Weights of a small transformer language model.
Size: width 256, 2 heads of 128, MLP 704 GeGLU.
Architecture: RMSNorm before and after each block, rotary positions, no biases in attention or MLP, tied embeddings.
Training: a variant of Adam for these matrices, 316M tokens, 4818 steps.
Each number is 200 + 20 x the weight over its row's rms, rounded and kept within 0 to 999. Layers, rows and columns count from 0. The size before them is the row's rms in percent of the matrix's.

# layer 14 MLP gate, 704x256, rms 0.0861, rows 398-416, columns 128-255
095,199,212,194,195,184,197,173,184,188,208,213,210,249,188,185,184,194,201,214,230,226,171,194,177,166,182,202,202,189,202,218,210,189,198,229,177,164,202,206,207,231,202,173,194,224,220,219,188,182,189,208,196,193,168,201,174,207,180,216,194,180,195,225,188,169,186,210,211,207,162,212,212,190,179,193,187,254,226,205,207,198,204,207,178,203,177,183,215,197,178,216,211,180,192,219,227,221,198,193,179,177,201,181,164,197,239,180,216,205,215,237,192,209,191,233,183,176,180,208,199,204,221,168,194,222,201,221,198
106,222,190,234,168,203,234,180,168,193,212,227,200,213,211,213,250,167,187,198,216,209,189,178,179,212,213,201,154,204,192,176,216,217,214,198,204,177,175,190,191,214,217,185,227,209,215,199,176,179,173,191,171,189,165,239,239,175,216,193,228,179,178,141,193,196,218,195,216,224,211,220,204,163,225,198,174,201,225,199,207,218,199,193,180,201,198,216,197,222,218,208,182,201,202,151,196,199,193,196,218,203,184,223,195,198,259,184,199,188,197,193,197,180,198,223,188,186,192,229,200,194,194,186,194,175,221,209,228
095,189,200,200,174,178,208,191,221,186,190,202,238,208,219,213,230,214,159,180,193,231,171,195,170,209,200,212,174,190,214,180,202,197,208,218,207,218,173,208,206,218,179,219,160,199,203,185,202,215,195,189,195,181,217,172,225,213,202,202,241,217,211,230,179,175,204,157,217,201,172,183,205,187,205,201,186,173,162,176,199,202,189,174,198,225,194,190,203,196,231,205,187,212,194,235,170,220,235,227,200,226,179,230,185,206,177,228,170,212,201,201,207,192,182,219,146,193,185,216,184,213,170,193,224,216,210,207,162
102,229,157,208,193,224,183,202,168,201,209,185,175,172,211,205,226,200,191,234,218,212,161,173,208,220,215,228,199,203,176,194,207,216,195,210,177,181,195,170,182,206,190,224,189,215,238,206,170,216,220,194,195,199,185,198,222,220,195,144,204,168,189,192,161,204,183,195,219,176,177,196,211,193,210,191,219,169,186,204,222,187,198,185,208,238,182,163,198,243,206,209,227,218,184,201,204,223,214,237,206,204,223,213,164,187,201,204,173,198,173,174,249,204,184,245,171,183,214,191,207,180,231,171,217,211,207,221,205
096,205,191,180,170,212,190,213,162,213,199,210,235,190,205,226,223,172,181,211,199,186,205,156,188,227,214,228,197,180,195,228,216,219,208,221,183,195,214,153,179,221,216,219,185,198,194,217,182,197,180,194,202,133,179,198,221,198,248,247,232,235,175,207,180,183,185,207,182,223,214,202,193,202,220,178,213,160,182,209,202,190,226,208,170,199,182,192,195,224,224,211,204,203,199,207,188,185,220,255,203,223,179,231,209,180,213,220,204,213,212,205,190,221,177,172,192,196,205,216,187,236,189,184,220,197,231,237,183
103,170,228,193,181,259,224,193,178,208,233,218,219,203,227,221,192,192,194,213,184,224,182,207,177,237,212,225,168,157,209,194,230,180,215,152,182,207,175,222,212,183,205,210,192,175,195,228,204,187,209,210,214,172,189,214,186,215,223,166,208,187,196,185,157,186,185,194,208,237,239,219,209,172,179,197,199,212,173,212,211,186,183,244,225,196,195,168,199,221,222,227,191,195,212,182,216,244,183,201,207,164,207,216,188,208,198,208,188,190,206,179,170,195,201,202,186,210,198,205,200,220,191,190,184,247,214,176,170
098,210,219,178,219,191,196,197,191,188,178,186,197,217,197,209,222,197,176,232,211,200,191,161,160,205,203,184,226,165,204,188,181,200,242,147,192,213,211,227,191,178,192,241,220,184,204,183,201,218,219,190,204,167,241,180,200,189,191,184,244,241,199,184,214,145,192,187,198,195,186,223,134,193,217,188,200,196,227,203,221,170,211,201,248,175,187,200,199,206,191,190,209,225,195,164,194,186,202,188,174,180,181,203,217,171,171,206,197,136,219,229,172,183,195,198,204,146,208,195,221,233,198,224,224,173,210,205,182
095,216,190,173,203,210,178,213,192,142,178,208,191,211,164,196,191,191,215,247,224,182,194,185,172,172,230,145,236,216,188,205,204,213,217,208,205,219,226,173,214,232,214,159,210,207,209,213,212,221,225,215,231,170,194,165,212,183,227,200,190,202,173,219,186,184,196,192,184,194,217,199,208,195,241,187,184,200,214,233,226,191,213,182,184,218,173,195,205,177,212,187,215,208,198,189,217,217,183,217,175,196,198,196,194,198,230,172,205,220,179,234,195,197,166,199,230,184,184,211,178,193,227,189,201,203,191,204,224
099,179,178,200,178,187,201,180,205,181,205,221,228,180,201,194,205,195,205,218,203,170,205,207,173,221,176,212,196,203,188,223,201,245,241,201,174,189,219,202,244,213,173,214,203,182,178,233,192,209,177,198,219,208,173,236,208,198,260,217,192,153,197,208,197,175,223,219,214,233,174,172,214,202,166,175,205,227,210,209,176,228,204,214,210,216,212,225,179,208,214,196,183,180,222,204,185,223,173,204,230,182,213,230,172,165,238,179,231,230,225,205,183,170,199,216,190,167,211,202,173,218,164,192,157,220,172,221,185
101,203,208,205,168,220,203,230,188,223,187,204,199,184,214,171,175,178,179,178,211,253,204,162,204,195,171,184,163,201,238,203,207,196,242,172,228,211,215,194,186,213,206,174,190,207,193,212,174,192,183,212,191,181,229,199,202,215,175,238,208,209,214,188,190,194,199,184,216,204,190,243,181,193,205,235,210,191,199,223,162,181,221,196,221,182,243,158,201,176,217,188,210,198,169,212,194,181,191,226,192,170,200,199,201,202,177,218,252,182,214,225,184,195,167,208,210,194,195,228,186,194,215,149,241,192,180,223,192
096,147,164,227,202,219,186,199,226,190,230,243,206,207,217,208,241,178,221,219,189,189,207,186,211,237,208,204,213,198,215,263,208,234,193,184,207,213,218,178,187,197,201,204,182,174,223,176,200,206,194,212,167,210,188,235,203,199,181,208,172,219,173,189,206,220,229,176,192,214,222,187,206,215,238,207,178,224,235,159,179,187,200,193,193,181,200,208,198,186,215,233,221,211,190,207,192,161,216,224,206,183,169,234,210,215,231,162,203,179,204,202,194,159,208,232,192,184,198,202,213,208,205,207,191,228,200,162,198
101,191,217,202,187,175,198,193,167,166,182,208,165,232,220,177,223,236,208,168,209,199,187,195,208,180,205,170,234,185,171,210,244,207,221,181,197,179,161,185,179,188,214,220,185,214,202,232,167,216,183,228,210,201,177,178,223,187,187,211,207,221,203,199,221,209,242,179,243,213,188,227,196,201,212,193,197,210,201,213,197,164,174,168,201,192,224,165,225,220,206,249,192,227,193,177,202,177,175,221,203,193,248,227,201,188,212,174,216,207,236,212,212,191,224,168,227,220,234,185,192,200,217,215,187,189,223,163,187
097,213,208,186,185,186,195,170,230,206,224,166,172,208,170,189,227,188,210,247,206,229,195,231,188,238,242,179,222,189,202,188,204,219,248,178,204,206,196,207,225,217,202,181,200,233,217,164,209,184,244,212,201,204,204,196,250,208,154,239,226,187,202,219,192,207,210,172,210,176,174,176,184,205,219,208,183,193,227,193,192,197,198,216,228,194,204,196,186,214,243,180,195,172,209,191,208,195,188,173,173,180,195,226,180,205,194,227,174,197,217,218,188,217,187,210,176,198,210,235,207,236,206,199,183,217,195,207,176
099,184,199,198,214,209,231,207,191,242,183,197,213,214,193,212,206,176,191,175,199,179,215,204,167,190,212,198,212,217,190,170,202,204,228,194,126,184,150,193,184,174,201,218,213,204,194,184,204,194,228,216,204,158,187,167,164,194,225,182,147,201,202,195,192,164,224,216,179,214,208,245,244,194,190,197,216,199,212,229,221,172,221,192,203,202,195,222,218,198,190,205,185,219,215,184,229,194,214,180,230,200,216,204,199,228,214,183,190,190,171,230,198,189,224,226,213,183,231,195,212,211,195,194,183,188,206,238,173
098,191,214,209,205,201,198,197,181,224,210,211,214,224,197,218,218,162,198,225,189,169,224,182,191,216,204,159,167,189,215,186,188,217,199,170,186,247,164,200,192,187,213,186,183,216,199,243,184,208,204,234,208,183,204,221,180,251,232,229,230,220,196,174,174,184,218,163,175,210,215,211,175,191,228,198,214,195,186,186,162,202,200,212,230,195,199,174,192,208,191,175,208,174,200,170,218,206,218,219,219,190,233,217,150,183,215,203,219,180,170,244,211,196,201,209,223,179,206,216,175,201,223,225,197,245,161,197,203
098,240,209,205,218,195,187,171,195,197,206,222,186,167,195,223,226,175,218,215,189,199,209,220,176,229,169,190,208,203,197,218,182,228,198,191,199,180,206,194,171,174,186,228,168,216,190,186,157,217,188,196,127,216,168,211,197,190,211,205,191,195,204,247,192,224,186,218,192,182,190,230,185,177,192,180,220,180,213,191,208,185,213,206,235,172,154,170,185,208,185,193,226,221,196,208,190,184,206,209,199,222,193,224,197,185,166,210,191,210,188,180,195,179,186,185,180,188,196,202,216,180,223,216,208,208,220,182,213
110,239,230,198,197,226,216,221,207,229,205,209,213,201,175,182,221,190,188,200,225,199,192,208,192,207,226,223,223,184,160,193,216,206,203,232,181,172,171,230,190,229,209,208,192,177,216,196,193,195,217,224,194,209,201,204,207,168,196,197,189,198,180,228,228,217,184,188,201,188,242,232,200,221,178,217,203,222,235,193,224,202,217,206,194,220,210,200,174,200,185,190,167,194,229,212,190,213,178,211,194,179,181,183,231,181,229,215,184,207,193,241,186,200,182,187,214,194,197,176,181,244,209,188,225,178,239,213,214
101,216,194,199,203,206,202,214,165,206,179,217,217,168,199,223,214,215,205,212,190,186,186,183,169,214,177,197,161,209,240,227,175,196,191,205,205,191,214,200,144,192,224,204,184,203,194,200,188,185,185,238,182,179,187,197,211,208,216,213,220,199,238,179,231,203,222,206,206,185,227,175,197,180,202,158,211,158,202,172,203,212,226,187,188,222,212,202,193,195,194,220,227,217,189,199,219,206,201,199,195,175,207,195,171,194,207,190,217,204,183,218,204,170,222,196,205,196,230,206,223,197,193,204,206,195,229,190,170
097,211,208,199,213,207,178,215,197,190,208,219,195,203,158,225,216,208,211,200,207,190,206,224,177,204,206,222,220,210,217,207,217,239,221,184,213,222,213,185,191,199,189,203,186,206,194,223,185,181,189,203,191,177,182,202,216,182,193,236,203,194,187,190,212,206,240,209,189,166,188,147,220,209,200,225,221,170,219,192,194,181,175,191,226,200,193,178,199,180,186,214,183,184,216,178,217,186,192,200,197,209,202,245,193,249,184,177,213,169,197,249,207,194,201,176,185,177,168,190,219,166,219,212,239,198,193,239,181
# layer 14 MLP up, 704x256, rms 0.0883, rows 398-415, columns 128-255
091,181,186,206,161,232,197,201,196,192,218,193,185,217,148,200,210,194,213,201,188,216,202,195,225,190,199,182,202,228,217,212,181,172,174,199,253,218,221,219,194,238,191,189,176,205,223,130,220,194,195,225,205,253,210,195,167,175,255,215,161,207,189,173,208,175,186,203,214,163,215,214,187,189,179,220,202,203,218,205,226,196,211,197,195,197,195,206,172,197,218,220,225,224,191,211,176,180,183,200,221,215,186,229,197,196,190,189,185,178,215,207,202,203,202,190,214,185,204,223,207,233,203,149,189,222,178,178,204
105,182,195,168,147,221,192,175,182,184,181,226,192,199,214,191,188,196,188,218,207,206,178,203,206,194,199,172,211,184,221,172,188,165,197,159,211,212,199,199,226,198,200,217,203,195,236,219,232,201,176,200,197,198,174,194,214,217,186,194,220,208,204,211,225,202,223,197,224,194,213,216,229,185,178,201,170,227,255,202,216,169,212,189,193,182,201,208,190,222,186,177,217,195,203,198,217,173,218,168,193,208,172,219,143,222,201,185,185,221,178,203,227,162,197,221,198,194,208,162,207,198,200,190,216,208,199,195,192
095,191,173,174,202,200,209,217,193,210,198,223,198,248,198,224,228,205,198,198,219,180,219,196,139,214,207,198,179,200,208,202,177,237,237,189,186,171,203,186,245,222,210,215,193,211,207,229,175,235,201,209,193,156,183,216,184,208,204,220,221,210,206,222,195,203,223,161,223,185,189,233,206,214,212,211,182,225,212,179,194,190,208,168,188,174,188,178,185,214,218,223,193,183,217,217,189,198,172,227,222,199,207,203,226,173,205,230,226,206,199,239,185,216,200,212,207,156,217,196,209,216,200,146,231,227,224,220,215
101,228,204,185,184,183,173,215,210,201,209,179,176,209,196,206,240,207,215,215,194,197,237,203,203,196,230,187,179,205,183,178,214,213,223,185,192,192,168,222,188,222,182,182,229,229,201,189,216,236,218,226,207,216,210,221,166,194,204,205,208,177,194,168,223,213,196,207,188,205,174,203,183,217,220,174,201,214,196,236,202,233,212,236,200,211,188,181,171,177,184,174,221,209,211,222,156,206,203,190,202,185,203,216,241,217,167,183,213,211,227,209,195,193,196,207,156,225,203,170,163,188,171,197,227,182,199,211,157
100,234,182,205,218,181,203,170,194,154,179,185,211,191,182,197,169,185,208,184,228,167,185,258,162,188,234,194,236,190,217,190,174,190,179,181,196,196,189,182,194,227,191,214,215,178,226,207,203,167,247,182,223,224,250,205,217,230,211,202,201,220,182,205,195,198,220,200,202,221,182,203,215,236,201,191,192,176,232,194,203,183,206,222,178,180,204,193,207,204,193,205,186,211,171,249,168,171,168,177,174,226,223,173,195,200,183,222,182,235,200,197,205,180,209,205,202,170,203,191,208,204,160,176,201,153,195,195,193
110,170,186,208,178,194,223,209,214,221,211,204,144,234,194,205,212,203,218,197,210,223,178,218,187,200,241,188,226,227,210,208,199,168,189,175,203,207,185,219,155,206,221,198,171,185,207,188,167,202,200,181,195,207,196,163,176,203,225,207,233,189,171,179,228,174,204,198,206,205,211,187,216,200,210,193,224,243,188,185,255,208,193,245,209,211,232,176,195,189,203,188,194,215,181,214,157,168,199,204,223,198,205,192,192,152,179,183,189,226,176,224,196,222,210,199,196,201,190,217,216,208,222,176,209,198,207,182,190
099,196,236,197,186,171,183,213,225,255,164,205,189,243,222,195,191,181,198,227,195,160,177,207,212,195,193,159,195,179,207,172,191,235,183,217,201,223,205,211,184,182,214,207,197,190,210,190,194,175,226,243,209,197,205,185,221,192,186,189,233,194,188,186,222,194,213,221,236,197,192,197,217,205,193,198,186,181,181,186,190,164,203,213,207,194,229,182,192,207,191,215,192,208,210,162,205,171,171,194,191,158,173,180,223,190,153,185,186,212,207,207,214,180,160,211,195,220,223,209,204,206,220,227,204,213,233,178,190
095,205,197,181,227,161,181,210,186,181,173,208,190,183,209,229,184,182,204,197,228,161,234,216,207,167,195,177,212,163,218,204,188,171,183,175,238,167,222,238,254,174,208,183,209,180,185,179,195,199,203,177,212,213,213,183,178,177,189,184,222,204,184,177,188,232,195,217,188,173,211,183,204,211,234,214,169,194,185,201,201,163,213,205,178,191,201,157,212,205,196,210,223,200,238,220,211,215,231,172,188,180,205,190,209,188,181,197,222,213,203,180,190,206,188,183,207,193,212,211,206,186,161,203,228,202,201,195,224
098,216,202,192,143,162,208,175,208,204,189,180,195,175,196,176,202,156,232,216,194,240,211,177,191,175,157,174,217,222,203,223,183,161,235,192,203,223,196,192,184,164,203,216,210,210,214,227,191,220,182,211,212,173,213,181,218,212,182,168,178,200,170,201,188,189,227,222,193,218,180,202,183,154,194,238,211,205,199,205,231,205,182,181,184,217,185,201,213,206,174,191,234,194,182,205,195,181,192,170,178,224,185,218,185,225,197,227,195,210,177,209,190,193,235,210,208,209,232,165,195,218,199,216,194,216,196,185,221
099,205,171,213,214,178,202,209,220,183,183,210,185,209,229,171,199,211,141,218,206,230,170,209,186,208,190,256,208,204,202,213,201,224,184,176,187,215,211,215,257,163,187,252,197,192,186,197,173,207,206,190,179,206,207,192,157,205,231,225,188,185,196,229,180,203,148,237,210,211,221,201,227,204,187,195,176,174,235,169,242,208,203,201,203,186,192,218,205,190,224,199,235,207,203,215,176,197,204,194,196,216,223,236,207,202,210,227,224,211,208,188,229,217,198,192,195,176,218,199,184,244,197,187,223,173,230,207,181
094,205,188,215,201,216,220,162,205,211,216,201,204,243,210,222,201,222,208,231,189,202,222,199,232,171,181,217,191,201,182,204,187,205,198,200,227,185,217,136,170,170,186,197,191,198,218,222,179,202,194,222,207,186,207,229,170,226,210,228,201,188,189,190,206,225,209,203,199,188,206,176,183,216,196,149,211,181,227,175,214,245,203,192,147,192,228,222,176,191,205,172,184,234,194,197,193,176,203,185,220,176,187,216,232,191,199,168,218,197,229,191,225,199,184,240,191,188,219,190,220,240,208,214,188,236,164,206,203
099,197,190,210,191,184,221,184,191,189,194,190,226,191,172,197,193,211,194,179,172,219,224,194,218,191,214,220,210,202,199,209,169,196,220,202,241,207,186,201,204,178,250,162,233,204,179,225,212,217,200,201,212,186,207,226,184,193,233,185,163,196,200,211,198,168,222,215,231,217,193,222,230,191,226,217,213,233,190,196,206,203,190,224,198,211,214,220,172,182,184,221,214,203,186,206,179,199,239,198,231,197,202,204,161,188,255,203,206,219,212,185,209,195,235,242,237,207,209,182,208,191,188,220,193,200,230,190,189
100,187,162,230,179,194,209,205,200,196,198,199,172,210,206,220,201,200,204,208,228,243,216,180,205,192,225,186,193,160,195,199,193,205,162,199,206,170,187,159,197,182,232,197,181,194,261,202,193,255,192,187,199,214,214,186,202,214,183,213,210,238,211,199,251,170,190,225,223,188,192,181,206,215,223,202,222,191,237,172,217,210,193,219,215,203,218,171,232,216,207,225,219,215,199,229,181,204,214,198,210,180,198,163,192,164,200,195,198,180,190,208,218,193,211,234,199,194,180,222,184,208,203,202,161,248,243,187,197
092,194,208,224,173,220,169,207,213,202,183,207,223,223,173,261,224,209,187,169,172,167,183,227,186,196,167,208,196,213,174,174,218,203,225,189,181,205,196,173,181,207,177,189,207,230,216,214,232,218,173,223,210,198,197,190,195,211,206,197,191,211,218,162,191,203,238,212,207,214,191,165,224,185,182,232,187,207,174,235,194,211,184,193,223,201,186,199,193,187,226,201,195,195,184,190,198,188,205,208,211,202,203,225,205,219,185,191,208,225,161,199,207,221,215,231,207,195,220,239,229,223,196,216,187,215,172,202,205
110,210,207,217,231,207,213,219,183,199,181,205,173,203,184,214,212,188,198,194,194,178,210,222,204,211,212,182,150,204,207,178,185,187,164,186,195,216,201,192,211,181,184,183,230,182,218,203,183,241,217,229,204,198,185,228,205,214,213,225,194,202,212,195,202,203,210,176,211,254,180,204,187,215,185,192,179,193,188,192,190,181,229,219,223,168,187,188,176,189,190,194,190,188,207,200,221,207,166,241,217,211,193,192,193,214,195,197,218,160,195,197,197,202,183,190,163,141,170,199,184,229,214,173,221,194,199,193,191
094,211,216,221,163,171,208,174,198,219,173,221,230,202,214,196,231,191,214,185,195,209,204,190,187,211,207,198,205,208,203,206,212,223,167,186,231,214,194,203,187,167,223,178,223,183,151,230,231,232,235,197,214,221,191,170,225,164,205,210,231,208,206,239,181,185,203,208,195,207,198,175,175,193,212,203,216,194,217,213,190,201,232,197,206,175,197,172,195,200,167,231,226,213,196,218,199,175,251,216,194,230,229,178,187,196,191,252,223,227,191,201,205,221,241,217,200,176,178,205,192,195,205,202,175,215,200,176,221
106,185,173,223,206,184,151,244,192,194,199,167,188,186,178,214,159,196,223,195,219,190,171,193,202,210,230,170,219,224,219,191,209,177,194,176,232,191,182,214,177,227,218,187,178,189,185,192,219,208,202,231,216,223,195,225,214,172,219,194,209,192,207,227,212,215,187,192,209,193,206,210,167,183,219,199,170,221,198,201,195,216,160,166,197,195,169,209,166,209,216,189,216,180,210,208,224,192,180,196,221,210,164,168,225,227,195,182,162,163,193,225,179,221,178,185,212,175,204,210,214,178,214,183,201,168,213,178,183
106,186,225,173,198,202,192,200,224,180,223,181,176,213,217,227,198,211,167,210,192,191,184,207,177,209,181,172,177,185,210,140,177,164,204,191,174,241,198,186,194,189,196,201,234,200,223,165,202,189,187,225,171,220,223,190,188,220,225,189,211,195,208,192,219,236,209,238,191,198,219,196,180,206,214,206,185,196,190,205,173,214,180,189,168,196,214,217,161,207,189,217,188,209,219,210,236,199,229,204,235,201,167,190,191,177,194,201,233,198,228,193,194,228,179,187,222,181,208,220,187,211,237,169,209,198,231,205,229
# layer 14 MLP down (transposed), 704x256, rms 0.0839, rows 398-415, columns 128-255
093,198,201,209,225,186,192,206,223,204,222,221,220,177,226,220,186,194,188,173,221,196,191,195,198,196,175,207,183,174,176,247,215,259,232,173,221,166,164,204,189,204,211,214,210,182,224,246,177,194,186,190,200,173,235,192,204,182,203,209,178,209,209,191,159,230,205,191,186,203,171,194,206,194,197,197,245,197,164,216,197,218,178,178,233,167,208,197,184,264,193,183,190,223,172,189,186,208,187,192,210,196,156,177,195,209,196,216,206,184,220,189,209,201,185,191,186,189,214,180,215,189,175,194,204,194,227,196,181
107,196,214,203,206,166,180,202,208,215,192,220,212,214,205,195,197,235,209,187,229,192,186,208,199,210,172,202,238,176,177,183,210,204,185,210,201,176,170,210,203,216,209,191,204,204,195,222,186,217,163,187,197,223,166,199,208,201,206,208,165,205,189,189,236,215,222,205,225,208,218,222,200,206,190,203,208,210,202,227,231,170,203,173,215,198,224,214,152,210,219,199,209,210,198,173,185,195,201,164,225,185,198,219,220,168,207,181,210,204,184,205,203,174,166,212,194,231,194,194,215,182,194,206,173,181,209,242,200
096,210,202,234,200,180,217,211,212,203,166,191,216,188,201,205,197,234,169,221,219,196,195,182,185,192,184,190,176,166,196,219,222,186,195,163,188,235,160,207,176,246,185,202,193,221,188,176,212,235,189,172,188,200,225,136,186,209,219,211,204,218,226,212,184,194,187,182,214,212,154,193,188,215,201,234,179,192,168,186,226,174,208,162,203,212,220,210,193,219,190,187,203,209,224,191,174,198,208,200,208,211,188,200,195,208,174,183,203,196,180,204,204,181,190,169,178,214,182,199,173,172,171,204,214,190,215,205,183
101,201,206,160,195,215,181,223,231,199,213,180,214,188,183,195,177,202,222,209,210,217,217,191,229,194,209,230,182,178,188,216,188,202,234,189,227,197,194,211,165,158,189,172,207,205,185,198,199,198,206,183,193,203,189,222,196,205,185,165,166,204,197,174,190,188,197,219,169,213,208,229,205,208,194,207,202,174,212,216,220,215,182,205,180,176,202,189,224,171,184,202,222,203,184,193,216,238,185,207,206,168,183,216,178,217,239,211,227,210,211,175,215,207,194,254,166,185,185,185,202,165,182,187,211,203,185,204,200
102,208,227,198,169,208,215,188,225,209,222,154,187,200,176,190,227,215,216,210,222,191,199,209,210,177,217,203,189,195,173,171,190,180,173,188,204,223,185,201,195,173,175,249,224,202,200,186,233,167,219,197,181,228,188,228,156,200,184,180,219,162,210,178,176,231,184,193,197,186,198,199,222,226,169,209,203,199,214,161,179,200,187,208,203,211,190,220,191,189,192,161,175,164,207,205,203,209,183,204,184,187,222,160,175,173,190,153,213,191,210,197,196,221,197,216,192,229,178,182,196,191,174,224,194,223,201,184,168
109,197,208,217,202,197,185,220,213,184,202,248,211,236,192,201,203,199,215,189,194,168,193,173,207,186,214,210,226,229,227,209,211,185,223,192,197,191,210,160,203,205,219,193,191,215,193,217,206,197,178,192,209,223,190,211,207,206,233,239,204,240,217,230,220,196,187,150,172,151,208,217,200,201,191,210,205,191,179,238,183,151,192,184,210,148,192,214,210,198,231,208,188,216,192,190,181,196,205,223,167,157,188,171,167,187,153,182,208,192,190,253,205,217,205,194,193,228,211,204,204,211,174,195,200,185,186,226,182
100,190,192,176,204,206,191,194,195,212,189,188,178,176,180,190,209,194,205,209,215,205,171,236,150,176,211,216,242,192,218,203,175,213,195,209,206,151,205,214,174,221,191,194,193,181,182,197,169,192,226,198,197,194,178,166,172,244,189,202,197,156,197,209,177,219,227,195,216,178,168,226,182,212,195,198,195,180,234,195,221,199,201,206,194,208,216,161,211,191,209,194,207,207,167,211,205,191,179,227,213,204,188,186,188,198,220,200,205,206,143,222,201,195,207,191,225,215,211,217,196,190,187,223,189,216,183,216,228
097,174,199,236,185,174,212,179,181,243,194,193,204,254,201,243,185,197,181,172,162,211,200,198,243,203,217,234,155,169,191,200,182,158,188,209,192,218,182,189,211,189,214,208,201,177,221,177,200,191,201,208,188,203,227,208,185,233,205,193,201,170,223,208,204,203,226,233,196,177,177,213,211,233,167,202,204,202,195,206,183,213,162,230,205,194,216,240,208,199,191,186,201,183,179,177,179,179,235,189,238,186,174,184,156,191,185,214,182,233,227,195,230,236,213,196,201,217,215,226,227,205,191,213,186,205,201,214,171
101,225,248,190,224,157,155,163,208,165,206,231,153,190,220,192,199,224,189,190,196,230,189,228,186,190,200,209,230,184,210,212,188,210,201,236,194,187,207,223,235,200,202,229,203,210,146,178,190,180,196,191,230,211,193,198,214,195,200,243,190,203,236,198,191,172,208,176,209,205,174,208,198,175,209,202,225,167,193,210,216,208,190,208,185,223,198,162,185,204,195,203,205,195,192,213,198,176,227,242,213,215,185,200,202,197,186,184,205,239,204,197,220,216,194,198,193,231,213,218,189,211,194,192,224,200,204,190,198
100,160,203,195,215,207,194,201,220,182,191,191,218,211,213,186,162,175,183,218,229,205,174,175,167,202,180,183,226,219,205,194,170,201,178,214,213,213,168,185,204,206,195,194,195,207,183,182,231,232,187,200,178,176,225,198,230,229,200,170,217,192,182,195,185,244,196,198,193,208,191,179,197,205,217,216,169,217,208,223,182,177,236,233,198,223,224,196,192,201,219,174,185,184,217,200,181,185,192,207,179,194,195,209,200,258,200,201,210,205,203,219,211,159,192,189,189,219,185,208,190,223,194,185,237,160,195,194,178
091,219,221,150,172,217,199,230,203,183,211,198,212,180,173,193,164,192,197,223,205,228,191,226,189,212,214,182,200,195,213,161,191,210,194,180,183,197,218,162,205,201,201,203,220,227,185,203,180,219,189,203,175,188,181,191,194,182,212,179,241,238,198,185,190,173,206,205,215,212,170,208,207,206,192,224,235,195,191,212,206,211,184,228,212,174,194,198,188,228,174,213,202,229,194,262,172,202,193,186,187,196,174,224,210,233,194,207,227,180,210,200,182,176,215,206,188,192,172,219,196,196,206,181,183,191,202,193,195
097,196,189,174,218,201,200,190,195,205,223,213,222,213,230,204,171,189,220,220,188,208,193,220,221,201,203,201,215,200,216,173,230,196,192,199,201,165,179,215,213,171,210,225,180,182,196,170,225,198,219,202,223,221,223,188,205,213,203,216,191,228,199,189,221,217,200,185,230,168,205,166,162,181,164,199,157,211,198,230,218,177,213,199,211,229,208,184,214,194,193,193,173,204,203,171,173,160,215,185,186,193,210,201,202,191,168,192,170,185,225,224,204,186,177,183,217,213,203,195,190,216,222,206,194,211,199,194,180
096,242,206,204,195,206,199,204,176,221,215,211,203,193,208,187,206,208,206,198,218,183,199,231,223,225,206,183,200,171,200,207,207,217,186,214,210,187,187,191,210,234,222,225,208,220,219,202,186,207,199,168,194,233,205,208,230,211,245,212,180,176,202,202,185,192,232,219,210,198,146,195,197,217,210,183,222,150,218,199,199,203,195,215,213,205,185,145,185,183,245,173,226,182,185,224,188,189,190,177,207,200,188,246,208,236,195,245,230,223,207,196,186,202,231,212,182,229,180,200,187,202,198,204,201,209,207,215,218
094,226,198,243,204,210,211,212,206,185,203,224,181,190,194,153,175,220,206,238,250,226,185,222,213,230,202,216,185,169,204,224,182,172,200,227,197,205,217,184,169,184,206,199,218,189,209,208,213,195,220,185,187,195,174,187,233,195,204,211,201,184,205,210,214,206,188,216,175,210,193,168,157,224,214,203,212,218,213,209,207,191,222,237,190,199,217,205,230,199,175,219,217,198,193,206,162,218,187,224,180,162,225,187,216,192,212,212,186,204,239,222,191,238,177,179,205,204,202,169,191,202,205,189,184,178,216,190,188
105,179,182,169,202,201,204,207,214,215,209,185,220,187,199,161,197,226,192,196,195,215,218,200,213,197,170,210,206,181,195,192,215,210,191,209,173,175,231,212,192,221,164,219,214,194,196,191,218,191,207,176,184,206,214,182,206,199,204,194,186,195,173,222,192,170,195,172,225,182,177,185,213,174,197,184,182,188,197,201,197,209,221,206,197,219,217,196,225,183,201,230,227,191,220,216,184,184,173,184,165,166,185,209,189,206,198,186,171,218,197,159,205,214,184,209,199,221,198,198,219,203,207,204,207,194,235,206,212
094,142,196,187,213,197,213,183,215,215,207,208,189,171,163,195,178,225,233,218,225,211,164,202,200,203,179,201,187,203,201,219,201,200,178,211,216,190,149,189,214,214,192,190,192,199,205,194,200,155,180,224,211,198,229,225,212,217,199,207,214,175,215,195,212,212,170,207,218,191,196,158,213,221,179,203,169,183,182,187,181,206,165,211,197,221,223,192,187,184,211,197,167,177,181,168,180,181,196,194,222,168,195,215,198,203,194,181,165,165,222,206,199,219,179,201,186,202,193,180,169,209,214,198,213,229,200,201,190
106,154,194,196,184,198,219,184,215,241,214,206,166,179,207,205,195,201,216,204,192,216,167,200,187,185,193,202,205,225,222,223,206,203,167,191,202,217,192,198,191,216,196,210,200,199,177,227,233,185,240,193,214,180,225,204,219,196,256,201,202,198,229,191,188,237,197,203,187,214,178,186,206,167,188,203,218,240,170,202,202,204,174,206,214,207,201,198,186,179,177,201,185,206,185,216,221,210,199,228,152,226,235,205,191,179,177,201,204,221,244,200,198,170,223,208,186,238,150,195,210,203,196,193,203,203,197,193,196
106,259,192,218,206,192,192,227,204,188,218,180,201,217,199,220,181,227,229,221,193,180,215,190,199,217,205,206,192,190,178,209,223,211,222,217,199,205,241,207,164,204,199,195,172,200,192,221,212,173,185,202,193,186,206,176,221,173,242,199,223,212,204,225,226,207,185,202,183,195,215,172,165,208,195,193,189,170,181,242,193,243,204,192,220,169,220,220,230,205,196,216,190,200,231,216,187,203,205,250,224,212,206,207,180,175,185,220,210,212,209,196,194,210,186,201,220,215,196,217,222,187,233,213,207,204,203,194,212